From a checkpoint of a small transformer trained on Wikipedia.
Size: 3 heads of 32, MLP 384 GELU, 2.17M parameters.
Architecture: LayerNorm before each block, biases, untied embeddings, capped logits.
Each number is 50 + 15 x the weight over its row's rms, rounded and kept within 0 to 99. Layers, rows and columns count from 0. The size before them is the row's rms in percent of the matrix's.

# layer 10 MLP up, 384x96, rms 0.143, rows 179-212, columns 0-95
099:59 53 38 41 34 28 61 27 20 50 60 51 30 49 37 70 49 45 46 40 39 57 51 64 47 58 99 82 38 65 64 67 80 57 38 58 37 74 58 44 32 50 53 37 56 39 58 30 79 53 49 56 38 63 29 39 60 60 54 39 63 30 70 28 65 69 32 54 51 20 54 65 33 64 58 66 53 17 45 19 64 55 42 36 53 57 41 41 56 48 49 49 48 67 41 42
091:51 37 39 57 50 64 50 45 41 62 25 60 46 50 41 44 52 55 64 70 23 52 75 71 63 80 69 46 16 36 65 70 34 59 39 67 40 65 74 61 73 64 44 58 46 45 35 29 42 60 28 36 55 48 54 54 60 51 46 59 78 49 50 67 88 43 79 62 15 26 49 46 24 39 35 48 50 34 45 45 60 73 35 68 47 39 32 63 53 51 48 42 69 31 50 68
091:27 82 41 55 41 56 40 59 52 34 36 71 67 39 60 70 19 53 45 50 44 47 26 23 37 77 55 44 48 72 57 45 50 70 43 57 49 35 72 51 55 40 59 35 60 55 35 58 47 54 95 52 64 41 26 81 59 42 36 65 64 53 44 84 53 46 69 35 56 52 28 52 56 49 33 36 61 53 51 32 74 31 18 49 42 49 69 75 52 51 52 40 53 43 60 24
092:26 49 46 61 39 32 64 36 44 68 58 49 72 69 52 45 46 72 41 72 54 54 83 70 57 85 71 21 33 36 55 58 61 63 34 83 43 44 81 59 51 49 44 39 38 43 46 28 58 57 60 22 33 64 57 49 44 63 53 78 62 44 27 62 75 39 73 61 37 41 58 49 42 27 57 35 49 57 48 48 40 25 41 40 65 50 41 55 68 37 31 60 38 27 35 33
116:45 42 60 40 54 20 70 42 58 27 50 54 67 46 43 80 45 65 26 62 13 55 47 35 77 54 41 39 52 52 37 72 42 48 49 65 46 77 60 88 59 43 62 39 63 43 72 34 61 31 40 60 39 49 62 54 29 52 35 50 61 39 60 49 38 51 37 59 56 45 66 54 44 77 33 55 64 51 34 60 44 42 39 28 42 70 44 31 20 45 61 75 59 05 33 50
100:87 43 37 38 47 23 25 56 39 60 56 27 61 54 47 62 37 38 54 55 28 35 31 37 38 79 64 36 32 41 52 59 58 41 16 49 47 84 53 80 39 61 42 50 73 50 48 36 61 19 70 59 45 33 51 87 57 44 67 68 51 44 52 65 61 39 63 63 49 58 41 54 59 68 22 62 63 34 39 57 84 59 37 44 51 50 45 36 51 37 67 47 49 63 70 49
102:55 21 64 57 65 45 43 38 36 56 34 55 51 28 50 47 67 69 47 65 11 66 23 40 38 53 77 37 28 78 72 75 29 55 63 57 34 76 47 54 60 50 45 43 40 26 54 65 31 28 49 69 63 54 43 41 32 59 20 59 63 49 59 56 53 80 71 83 50 55 43 52 47 58 43 55 57 32 31 44 59 41 30 45 63 43 39 50 70 74 68 65 44 37 48 57
109:61 40 32 39 49 31 25 49 39 64 41 41 42 50 74 63 08 50 53 58 41 59 67 29 77 60 67 45 32 48 40 68 31 43 62 67 08 43 44 70 45 61 58 67 29 46 64 50 42 27 52 54 32 68 42 51 51 30 42 35 71 64 58 43 60 55 56 49 72 46 61 25 74 40 48 66 58 57 57 45 52 72 34 49 84 39 29 35 50 62 42 56 39 40 35 82
089:58 35 37 26 51 32 74 61 45 58 73 86 53 49 62 59 30 42 40 45 67 45 59 61 76 44 39 43 54 54 52 64 62 45 23 61 44 66 46 38 75 53 61 42 48 40 63 29 56 31 09 25 68 52 56 65 61 57 50 27 52 52 53 42 30 24 43 75 46 43 55 42 74 45 36 58 59 63 61 53 40 36 70 45 40 19 58 54 33 28 52 97 42 53 41 42
083:34 53 42 61 47 59 49 18 32 43 46 59 62 57 52 26 62 90 52 63 19 46 57 65 32 81 49 41 40 50 26 35 53 47 46 64 36 48 48 65 44 64 76 62 37 48 50 47 58 48 47 42 56 70 16 49 84 34 45 56 43 55 47 63 21 42 56 75 51 49 51 32 46 42 27 37 49 66 23 49 39 41 40 58 75 27 57 81 52 48 87 57 53 70 46 59
098:71 64 67 16 69 28 52 40 43 58 29 66 53 37 47 70 32 59 28 70 35 73 59 54 31 38 58 60 40 33 66 48 55 45 33 40 35 37 52 57 46 72 55 44 40 46 42 25 40 22 79 45 70 32 41 28 80 42 42 25 49 58 57 61 23 56 55 55 50 53 31 48 86 67 64 31 38 43 35 66 47 58 60 57 65 45 65 44 41 68 45 35 59 80 42 61
090:38 65 48 10 10 60 64 61 56 67 66 66 44 40 31 72 36 37 49 62 61 46 65 52 54 60 65 30 16 44 66 58 40 60 42 49 37 35 57 62 46 53 63 51 42 56 49 28 59 77 54 56 83 45 47 51 32 29 49 42 52 68 49 51 46 51 52 48 34 54 29 67 29 67 50 42 30 51 44 60 29 54 64 35 85 68 60 46 38 57 35 71 52 56 19 18
099:56 48 13 39 61 36 52 66 37 51 37 57 64 64 62 62 29 43 38 57 44 62 54 83 42 59 43 68 34 45 66 40 48 51 20 84 46 44 39 40 44 47 42 56 68 52 30 64 48 36 57 48 42 47 26 76 36 60 28 40 55 58 50 35 30 43 77 46 73 61 31 88 64 55 70 39 44 51 64 34 87 65 46 49 86 59 53 53 63 31 36 45 66 60 58 46
096:46 58 68 53 62 70 44 65 59 67 50 69 60 39 44 51 46 36 56 33 36 56 46 20 61 55 77 50 60 60 24 68 30 51 60 63 35 45 47 69 76 38 73 56 49 31 71 38 24 53 35 52 49 53 31 27 37 30 21 59 38 62 51 72 24 38 70 44 69 56 57 69 66 64 36 35 72 40 42 60 51 83 48 51 61 56 28 49 63 34 44 65 47 45 12 34
088:35 42 63 36 16 42 63 32 81 31 40 62 29 60 36 41 63 56 44 71 61 59 71 43 43 44 37 82 39 38 53 57 60 57 17 55 43 36 69 38 41 60 61 84 39 34 40 46 68 43 53 16 54 69 47 64 27 42 52 46 74 63 32 57 51 63 68 60 63 58 39 54 60 34 43 44 60 52 42 35 61 65 34 22 66 65 34 68 46 60 42 39 57 24 42 76
106:26 44 18 62 72 34 58 36 52 53 45 52 65 59 71 74 62 66 34 70 40 92 25 47 55 82 40 38 39 45 64 38 19 55 37 48 58 76 53 32 49 44 65 48 67 29 40 31 46 45 85 57 33 49 43 36 33 44 26 47 66 70 72 55 34 51 64 64 54 38 47 64 42 45 41 41 77 30 57 48 56 59 47 35 55 38 59 62 54 24 51 38 60 47 60 37
098:79 72 62 50 45 36 67 45 49 33 30 46 26 53 63 53 57 39 40 71 38 32 41 59 41 61 35 67 54 59 63 42 79 57 42 46 32 48 74 44 42 42 51 19 39 68 44 56 72 47 46 55 57 41 44 32 72 53 39 46 68 66 62 57 44 58 58 61 61 40 07 93 33 54 35 61 67 44 32 54 46 52 67 26 36 57 58 47 35 42 56 89 34 44 23 46
082:61 58 50 48 54 49 54 49 67 42 42 74 50 22 35 38 69 68 30 56 49 70 57 33 79 55 45 57 58 37 18 78 24 30 51 59 45 40 62 28 81 45 77 59 84 55 63 68 36 58 36 48 62 22 52 30 38 32 47 48 51 54 61 45 35 34 44 74 64 68 53 38 36 39 40 62 58 61 38 67 51 39 63 36 23 48 52 36 36 66 45 52 20 27 37 59
100:29 36 23 44 59 55 59 57 53 58 52 64 73 47 97 43 53 45 31 49 37 65 43 42 54 38 58 36 27 63 59 52 53 52 27 96 08 27 25 28 53 64 60 57 48 69 28 30 52 40 48 39 32 44 45 43 62 40 56 51 58 32 56 74 40 46 80 63 55 51 36 74 48 53 32 62 42 43 62 54 51 69 41 47 68 46 45 46 61 37 70 57 31 52 62 69
100:75 49 29 42 60 42 36 37 53 56 06 61 60 58 41 51 43 90 29 51 39 58 83 39 72 64 67 64 62 73 57 52 51 33 66 35 27 47 55 61 50 64 39 40 50 56 49 45 46 18 42 35 51 53 61 69 59 68 46 49 65 32 83 69 55 53 76 58 34 51 47 33 32 28 41 56 32 16 37 61 71 53 65 37 57 47 41 36 61 46 36 70 57 47 51 45
103:57 70 41 23 23 49 53 38 28 56 30 54 77 54 68 54 39 80 36 54 59 53 36 66 60 39 86 55 37 42 72 51 55 47 37 49 26 36 63 45 48 42 72 58 39 60 61 35 69 31 77 42 48 23 42 48 54 36 51 37 71 74 54 39 72 70 43 41 56 31 36 31 92 46 29 64 54 53 39 49 58 40 57 55 77 50 57 36 72 56 35 50 57 41 26 49
109:64 83 62 27 67 48 26 49 38 51 32 55 63 28 69 66 62 39 36 58 57 70 56 24 66 44 51 44 48 50 67 50 28 37 24 60 51 40 49 54 43 50 48 19 68 67 46 24 35 24 44 38 67 36 32 64 62 39 41 43 47 35 58 76 60 60 66 47 25 45 24 51 63 63 51 64 46 22 62 21 46 50 49 61 70 42 63 74 32 43 82 40 60 36 55 37
101:43 64 39 40 44 31 59 40 22 26 42 62 60 70 63 74 64 43 59 52 28 74 32 38 37 55 64 54 36 48 24 60 47 54 38 49 44 51 64 53 60 66 67 31 49 58 57 22 52 39 96 60 27 46 40 32 41 45 35 40 58 58 33 23 28 44 40 45 67 38 51 52 41 76 68 43 51 25 09 63 51 77 84 39 46 51 63 56 53 51 41 54 50 58 46 38
087:57 36 47 52 36 29 50 34 43 26 50 37 25 50 75 50 72 44 36 70 43 76 49 45 28 50 58 71 31 65 59 61 29 54 26 65 47 60 65 67 37 38 45 82 41 50 50 33 41 60 52 66 39 56 47 25 63 37 58 34 67 82 73 25 45 63 53 56 50 31 60 44 39 75 70 34 58 47 31 38 57 40 42 52 59 28 61 56 73 31 93 54 65 51 58 51
097:60 53 41 33 57 21 37 34 33 46 48 52 47 36 57 66 33 44 60 61 13 37 08 40 61 65 57 61 61 46 48 64 55 69 19 44 56 57 65 56 69 36 68 46 67 50 30 20 65 57 59 54 36 11 44 67 58 24 35 48 73 46 45 66 38 49 53 72 38 58 67 51 54 58 63 29 49 45 64 53 59 25 50 47 58 51 46 60 21 22 78 56 63 60 52 40
106:48 55 47 49 26 63 49 39 31 32 37 54 69 46 49 49 50 68 51 49 37 40 52 11 67 61 51 61 36 51 46 73 64 35 26 62 44 53 61 44 89 31 44 51 61 18 26 33 51 27 75 33 46 56 53 38 69 68 53 60 77 69 46 58 65 36 51 52 45 53 24 32 73 50 15 46 61 47 23 66 73 44 48 50 52 53 72 41 46 19 61 49 39 35 37 60
095:68 56 50 32 43 47 29 38 36 61 47 64 44 36 21 58 39 57 28 62 27 42 53 37 80 60 53 54 54 50 44 76 57 47 70 87 30 43 53 22 81 39 57 37 57 58 52 49 41 69 32 50 60 22 69 64 37 50 23 39 45 42 57 45 52 31 57 86 52 39 51 37 31 56 48 77 66 34 69 52 43 55 51 37 67 31 24 23 49 72 32 55 59 41 56 62
112:38 58 32 48 51 59 56 66 07 53 24 65 52 36 62 63 30 59 61 55 36 54 57 53 53 50 51 52 32 41 44 56 74 25 50 46 46 78 69 57 49 32 91 37 36 36 41 65 56 23 57 47 62 70 42 40 46 72 19 43 36 60 78 47 30 74 52 54 55 35 48 53 50 63 32 32 37 50 43 48 48 46 58 45 70 21 40 49 88 48 55 72 29 72 52 52
111:61 21 48 60 44 46 37 52 38 41 52 42 67 51 35 57 69 72 59 62 31 43 46 11 64 79 53 27 46 46 45 65 59 45 46 54 38 73 57 71 69 57 78 69 46 30 38 82 44 41 58 49 46 47 48 39 53 39 53 10 68 72 56 54 61 61 52 69 35 52 28 27 49 58 06 34 69 37 32 63 68 47 39 31 58 58 49 41 44 36 57 45 39 24 47 55
098:40 66 26 54 50 45 36 51 52 53 46 53 45 69 76 65 66 27 49 37 47 59 31 40 51 68 69 46 31 33 50 85 34 35 32 49 60 57 62 66 74 71 59 33 60 52 59 36 40 33 30 42 39 58 41 68 41 32 43 29 25 41 87 77 54 44 70 43 44 57 55 51 66 50 04 69 71 30 63 56 53 44 45 54 50 26 36 46 24 41 54 70 46 48 53 31
109:73 72 51 43 53 31 38 37 48 27 47 52 62 46 53 41 57 61 13 55 59 52 74 55 51 43 35 55 52 46 44 66 78 59 46 54 47 43 36 57 61 65 68 86 32 63 49 27 80 14 56 38 63 54 40 78 55 39 36 43 57 76 36 43 40 55 67 44 67 34 37 49 62 59 60 99 51 47 35 45 40 42 50 47 77 48 22 22 58 34 54 46 57 49 50 60
098:84 59 73 51 50 54 53 43 37 45 32 66 37 48 36 43 51 69 30 41 53 41 63 58 54 39 38 36 39 78 29 80 57 51 39 71 50 66 49 64 47 41 64 38 59 64 38 41 71 26 60 28 54 51 65 66 58 43 55 38 73 55 31 51 48 48 82 91 39 55 46 53 29 48 60 32 10 60 34 39 58 41 50 50 56 28 59 51 34 34 63 64 46 07 42 55
114:58 44 30 28 49 58 58 59 67 27 45 95 62 30 50 66 59 59 32 53 40 72 83 78 45 47 62 63 50 48 63 54 51 41 47 54 49 36 39 33 49 55 40 63 43 58 60 37 47 38 36 42 43 57 32 37 47 45 54 31 50 52 29 65 53 45 32 45 52 27 32 64 71 65 36 92 75 16 38 33 54 80 48 38 47 68 45 40 37 30 56 72 40 74 54 39
111:71 31 55 53 53 32 32 24 44 67 13 53 43 52 64 68 44 51 46 52 28 98 68 58 63 42 69 46 39 57 57 67 72 43 37 74 39 40 21 51 36 64 67 58 33 51 53 65 46 34 44 22 52 44 48 56 39 45 41 54 81 63 45 65 45 29 56 34 67 57 65 49 69 62 44 66 16 54 29 61 51 75 46 34 59 52 36 38 73 28 39 60 55 49 51 53